{
  "n_head": 5,
  "activation": "squared_relu",
  "rope_fraction": 0.75,
  "attn_scale": 0.153,
  "parallel_block": false,
  "init_std_qkv": 0.0261,
  "init_std_down": 0.00292,
  "lr": 0.00248,
  "beta1": 0.95,
  "beta2": 0.99,
  "decay_shape": "linear",
  "seq_len": 512
}
Each number is 200 + 30 x the weight over its row's rms, rounded and kept within 0 to 999. Layers, rows and columns count from 0. The size before them is the row's rms in percent of the matrix's.

# o: layer 3 attention output (transposed), 320x320, rms 0.0835, rows 283-319, columns 96-127
# v: layer 3 attention value, 320x320, rms 0.105, rows 284-319, columns 96-127
# up: layer 3 MLP up, 1280x320, rms 0.0779, rows 0-9, columns 96-127
# down: layer 3 MLP down (transposed), 1280x320, rms 0.0705, rows 0-9, columns 96-127
o283,082,182,140,217,167,167,210,218,197,177,184,206,230,285,227,237,202,168,246,253,129,236,237,177,193,170,186,186,217,153,208,184,290
v284,101,208,243,205,183,229,192,177,208,272,174,185,206,182,239,208,185,229,227,190,208,155,204,170,157,208,166,200,177,149,150,193,193
o284,096,207,153,208,238,265,234,181,228,206,242,201,148,156,207,198,186,140,125,234,213,212,152,188,228,176,200,259,287,247,266,197,248
v285,103,188,169,218,210,215,246,198,138,194,229,177,203,190,214,192,205,201,125,218,145,175,175,203,158,250,287,194,147,159,162,186,192
o285,104,202,190,212,235,178,154,195,268,213,184,224,227,243,200,231,236,190,206,217,254,199,197,230,212,217,113,198,206,263,253,219,180
v286,109,233,190,211,199,202,190,189,212,146,202,191,174,206,216,198,194,184,191,260,219,242,194,211,201,193,204,170,191,154,145,169,212
o286,112,177,178,225,190,174,183,237,177,213,193,189,193,200,176,206,181,190,203,160,188,250,241,186,170,205,202,226,157,236,231,199,178
v287,101,235,181,251,124,175,218,182,237,186,231,184,172,249,208,174,284,202,202,244,220,158,251,180,200,157,196,186,171,191,217,176,219
o287,097,150,197,192,231,130,208,213,189,209,149,221,244,199,210,198,151,255,200,187,190,245,185,239,181,239,162,203,230,202,195,211,214
v288,107,200,218,171,225,183,114,221,227,224,240,223,201,161,238,148,245,240,139,174,200,192,144,240,229,216,205,231,214,207,188,243,225
o288,106,191,193,215,141,181,255,193,207,146,171,197,174,262,182,200,157,207,206,207,226,190,186,194,195,182,194,152,233,230,188,177,169
v289,105,190,197,171,242,245,247,166,223,179,198,210,167,182,167,193,163,207,154,174,195,210,186,242,186,185,203,235,213,146,171,174,234
o289,101,187,181,210,227,236,180,227,198,148,130,224,235,190,242,264,251,155,219,227,193,169,223,197,202,209,222,191,160,199,249,165,207
v290,100,207,131,212,211,149,198,150,189,191,174,221,199,198,196,192,128,201,190,209,134,186,228,201,256,206,226,179,199,189,194,229,198
o290,090,182,222,220,158,232,216,227,199,217,230,212,198,248,172,216,236,224,165,242,229,237,194,202,185,154,207,217,199,182,195,174,205
v291,100,156,195,150,166,247,197,243,179,150,134,202,211,208,181,227,184,177,200,214,218,145,203,199,205,187,188,180,186,192,177,239,160
o291,091,215,198,240,173,244,206,157,194,231,257,155,205,168,215,163,184,231,234,226,206,173,222,188,186,253,197,237,244,202,248,178,213
v292,098,243,163,249,188,197,144,207,182,132,240,230,198,173,215,220,194,226,157,231,168,182,188,231,179,233,196,196,234,171,144,205,178
o292,090,212,218,204,151,222,242,232,208,224,183,152,168,196,184,167,191,218,191,151,187,183,183,198,176,199,174,200,187,209,275,177,171
v293,098,183,200,186,210,192,202,167,190,172,208,212,256,194,207,171,163,307,162,176,163,181,165,186,199,160,260,133,153,180,167,221,162
o293,091,196,197,219,201,195,227,210,215,269,223,217,209,206,162,173,193,204,187,236,191,229,222,205,261,184,163,225,200,207,172,239,233
v294,103,160,184,196,172,203,182,197,220,151,160,180,179,217,178,206,202,189,198,225,234,132,173,208,182,184,204,257,172,162,228,228,212
o294,093,194,202,201,231,187,214,196,237,223,169,179,184,136,218,213,210,188,202,256,181,188,214,246,161,219,170,156,244,216,216,174,168
v295,099,191,191,186,195,162,219,209,204,219,220,163,203,242,173,238,162,193,217,153,198,217,225,226,167,251,196,201,139,229,201,199,209
o295,101,232,220,211,215,253,168,217,237,178,183,242,199,214,205,146,238,190,211,216,182,184,179,157,221,163,190,191,219,202,241,190,168
v296,090,209,142,163,178,202,202,206,205,237,164,228,182,226,221,223,228,162,195,195,219,203,239,180,212,206,240,220,176,195,241,233,228
o296,077,176,206,226,284,225,200,214,264,176,155,199,194,208,213,191,167,225,224,233,209,158,211,212,191,161,196,204,212,228,167,178,201
v297,108,195,177,201,213,217,152,218,218,171,237,155,187,233,208,215,131,193,233,132,194,244,146,197,159,200,177,139,134,231,233,179,182
o297,092,202,269,221,198,170,238,222,189,225,179,205,241,213,213,178,229,187,178,200,185,136,224,218,228,199,174,205,230,219,108,182,147
v298,092,217,206,220,198,189,158,247,126,234,176,164,194,235,166,201,202,215,232,191,176,193,202,184,234,170,237,152,255,239,234,181,126
o298,083,190,197,189,194,219,220,149,216,256,171,258,145,183,237,206,189,197,219,161,233,178,208,210,224,218,204,224,205,162,183,231,191
v299,102,217,198,160,181,188,200,204,162,193,149,209,183,206,147,191,187,190,237,175,197,217,198,250,209,195,221,241,190,162,195,205,128
o299,099,191,175,200,269,273,272,203,186,213,187,216,202,142,216,164,184,195,195,216,198,107,209,191,210,178,194,159,211,216,148,209,212
v300,093,189,188,209,202,216,189,226,213,208,176,172,180,214,141,223,276,187,180,252,248,208,174,214,205,185,195,141,193,219,202,186,160
o300,089,208,178,184,206,198,195,150,210,174,196,190,233,219,203,191,148,191,262,154,201,209,232,220,184,200,211,202,189,182,263,274,194
v301,101,203,158,227,173,254,126,230,179,182,223,189,200,174,176,192,204,176,179,137,196,201,136,217,203,248,222,245,223,207,181,207,192
o301,102,211,227,157,207,209,219,208,188,188,205,127,157,204,211,178,162,220,189,234,206,171,218,150,147,176,191,191,226,220,259,221,246
v302,103,206,181,206,212,159,184,225,220,196,163,175,246,199,160,171,273,152,170,190,198,197,128,200,210,219,182,219,194,221,218,196,255
o302,092,159,214,180,183,197,245,212,250,194,202,232,184,192,187,223,173,233,202,267,167,197,280,173,214,208,212,209,250,202,227,223,212
v303,110,221,188,185,177,165,180,143,219,163,206,204,172,164,223,208,151,188,191,214,210,208,181,193,234,186,169,259,207,165,206,183,237
o303,102,178,193,218,192,166,256,204,178,252,197,198,240,229,176,203,199,199,100,161,210,164,211,206,161,207,182,156,233,228,205,211,185
v304,098,193,229,183,183,257,195,200,235,259,190,189,209,172,214,160,167,215,189,225,258,212,167,208,207,159,162,211,214,243,169,176,165
o304,089,190,191,213,236,178,236,139,152,192,207,146,183,152,180,216,234,160,203,203,150,224,242,185,150,203,178,170,185,140,238,217,222
v305,100,241,186,194,237,225,148,215,152,233,251,188,170,184,191,228,154,249,223,238,232,186,169,243,225,201,169,190,188,170,158,201,157
o305,088,179,200,239,167,215,170,219,240,178,158,181,204,187,157,200,180,160,200,160,199,147,208,186,128,154,206,185,187,194,206,214,185
v306,096,252,128,214,162,237,204,142,179,237,185,185,193,197,214,238,128,201,211,210,240,190,242,183,135,184,238,161,169,154,154,213,175
o306,082,116,184,220,252,215,167,216,182,193,196,213,202,169,226,143,235,157,200,217,196,202,210,220,242,222,163,196,224,235,248,197,189
v307,112,204,214,239,144,205,227,163,238,235,207,202,220,227,200,190,216,117,157,201,182,206,170,185,168,184,171,230,199,162,193,197,161
o307,115,211,225,191,218,188,159,222,220,195,234,198,214,153,173,232,204,249,247,236,179,163,178,191,178,267,209,197,262,221,248,242,236
v308,092,189,185,269,199,211,203,226,159,191,245,291,200,176,251,200,245,231,224,231,158,189,210,168,196,217,233,192,192,152,197,219,215
o308,080,197,177,177,179,220,125,167,203,186,245,180,226,189,212,185,152,216,201,157,259,183,150,219,243,136,164,201,166,209,214,208,190
v309,100,235,195,167,220,177,226,186,187,187,245,233,153,166,240,223,216,238,213,230,222,214,180,217,142,187,249,177,113,188,206,226,172
o309,095,172,210,252,210,226,138,229,221,204,185,182,211,228,196,215,174,181,228,193,184,184,178,198,187,204,155,230,228,203,153,159,233
v310,097,204,185,220,188,178,185,239,195,169,233,217,147,155,217,234,245,190,238,220,160,182,171,223,183,244,126,222,215,196,132,237,141
o310,089,218,185,205,180,242,169,193,212,207,221,243,193,196,176,170,183,194,189,225,223,153,226,175,172,181,235,161,242,198,317,180,183
v311,106,198,169,166,161,75,140,164,213,216,212,167,218,173,224,191,217,233,160,187,193,214,197,223,208,219,193,231,201,198,238,169,236
o311,104,165,211,226,239,256,224,242,240,232,159,255,167,221,170,207,209,182,205,197,223,208,238,182,179,169,205,145,225,187,177,197,149
v312,089,219,176,221,191,180,249,204,179,193,242,176,152,194,221,185,216,204,224,177,197,227,187,151,219,176,164,202,217,188,129,193,187
o312,072,149,190,197,141,232,184,136,240,197,177,234,199,178,191,191,184,171,157,199,205,177,257,235,178,254,245,140,209,173,202,232,165
v313,100,152,174,257,179,193,224,220,206,223,213,156,167,257,182,223,202,240,167,198,210,226,161,198,191,176,184,191,151,193,179,208,166
o313,094,235,207,185,178,203,165,168,208,179,207,251,193,126,223,178,206,120,195,183,207,198,211,211,133,197,181,217,245,177,258,257,172
v314,103,183,212,187,232,174,145,161,232,169,181,181,152,235,165,173,180,210,203,212,151,203,232,145,192,226,147,224,157,188,216,201,173
o314,092,200,207,170,148,181,212,213,174,198,176,173,207,156,220,236,209,183,238,206,192,199,139,242,208,183,265,170,213,204,115,208,216
v315,095,184,217,240,189,170,177,260,222,201,236,223,211,231,228,182,198,216,186,274,202,179,178,234,202,161,193,195,242,209,200,168,217
o315,092,198,199,163,197,186,257,133,265,219,183,231,162,193,215,195,209,234,163,199,178,158,225,181,164,193,233,268,232,138,220,247,195
v316,103,247,208,198,204,180,160,164,172,156,206,165,168,156,221,235,122,274,133,200,204,230,209,211,220,175,217,206,205,182,220,156,182
o316,105,158,207,214,174,160,190,239,193,208,193,207,176,262,185,174,254,141,233,197,190,230,175,184,193,206,204,185,169,193,149,216,149
v317,112,220,211,206,206,156,143,196,196,242,210,209,233,192,248,175,192,196,248,190,194,206,192,276,199,197,202,173,244,201,154,162,198
o317,129,138,180,217,202,191,227,235,193,167,205,236,227,218,208,206,223,182,169,209,220,243,164,184,162,213,141,220,170,199,195,226,225
v318,097,190,210,237,205,237,244,285,170,172,265,195,208,214,150,202,212,217,235,179,234,187,245,205,172,180,150,171,196,208,200,238,225
o318,086,203,228,244,192,155,171,152,232,218,190,255,244,190,177,243,118,184,148,165,223,227,192,186,240,255,235,194,188,187,185,181,198
v319,095,217,179,226,203,141,198,148,184,234,155,242,195,222,188,178,214,191,172,212,188,226,229,201,184,215,196,232,218,147,228,234,173
o319,085,213,225,210,146,250,175,195,197,205,234,178,173,138,218,233,158,187,285,239,168,216,235,201,213,196,214,199,187,211,231,176,230
up0,042,190,191,211,215,182,182,239,186,215,210,222,171,157,187,160,230,198,149,204,221,206,154,151,217,201,205,197,165,195,233,225,187
down0,041,174,214,161,138,175,172,202,176,201,225,195,232,189,186,190,184,153,230,170,183,196,240,180,282,220,153,217,221,144,250,199,223
up1,042,201,210,179,145,257,206,175,132,208,184,210,221,218,192,146,206,168,180,146,207,143,202,183,183,180,252,165,235,178,135,221,171
down1,035,141,233,217,139,208,168,199,153,202,201,231,192,202,165,269,220,177,218,184,196,179,184,215,203,194,223,167,194,168,158,210,183
up2,030,230,164,195,219,231,216,217,235,168,212,182,217,168,207,141,219,180,214,225,199,223,165,201,184,244,178,179,209,165,261,198,251
down2,024,189,178,181,201,173,192,252,225,192,131,201,183,191,192,237,177,186,281,182,233,194,205,232,235,192,223,264,247,182,172,221,224
up3,032,172,204,212,170,202,196,212,185,209,185,227,221,209,184,188,229,202,181,222,197,232,160,237,224,191,195,199,241,196,199,220,223
down3,011,125,156,201,158,208,172,271,203,200,181,158,204,212,228,236,167,269,228,187,208,163,197,210,264,221,244,188,221,213,200,183,253
up4,214,133,185,171,166,275,255,234,150,199,262,211,199,199,208,159,163,160,268,215,161,162,137,173,200,239,201,175,276,210,121,158,220
down4,214,209,216,205,200,173,226,216,207,187,206,242,221,210,197,198,195,230,205,193,190,183,205,168,159,196,209,238,274,257,170,231,212
up5,189,195,165,155,175,170,186,238,257,183,188,171,231,167,168,161,169,169,176,152,218,172,196,205,226,235,195,177,191,172,164,224,227
down5,189,182,188,194,120,214,159,214,250,191,239,158,191,227,217,237,205,252,207,207,223,216,246,185,204,222,219,169,168,219,158,223,241
up6,046,150,207,207,175,211,159,173,215,193,268,180,203,188,221,187,223,175,225,168,244,241,199,186,173,137,222,197,170,209,198,161,199
down6,049,153,182,199,251,183,216,201,204,146,152,212,192,209,192,211,263,195,116,207,169,191,219,229,262,172,228,174,213,225,185,194,159
up7,221,231,182,163,247,189,244,166,196,213,167,196,188,240,239,196,194,141,198,191,183,174,175,180,164,221,221,177,206,186,274,153,198
down7,226,229,157,199,278,205,172,249,240,212,182,246,248,174,171,240,198,193,179,180,170,200,182,206,222,210,189,176,200,232,210,175,197
up8,044,204,182,196,158,165,210,183,156,191,211,183,182,193,190,90,263,152,215,177,135,183,221,207,193,193,176,197,220,176,195,250,164
down8,036,262,174,169,217,168,218,252,199,174,158,250,175,193,179,218,188,204,212,231,205,148,199,157,192,155,202,231,152,211,185,135,252
up9,049,193,167,170,225,153,231,169,217,203,167,167,174,221,234,127,229,170,236,179,260,254,201,166,225,220,200,237,198,134,214,208,204
down9,056,181,197,239,143,215,231,223,276,166,202,220,243,210,216,191,194,221,221,145,171,199,209,210,198,188,180,167,118,197,217,217,204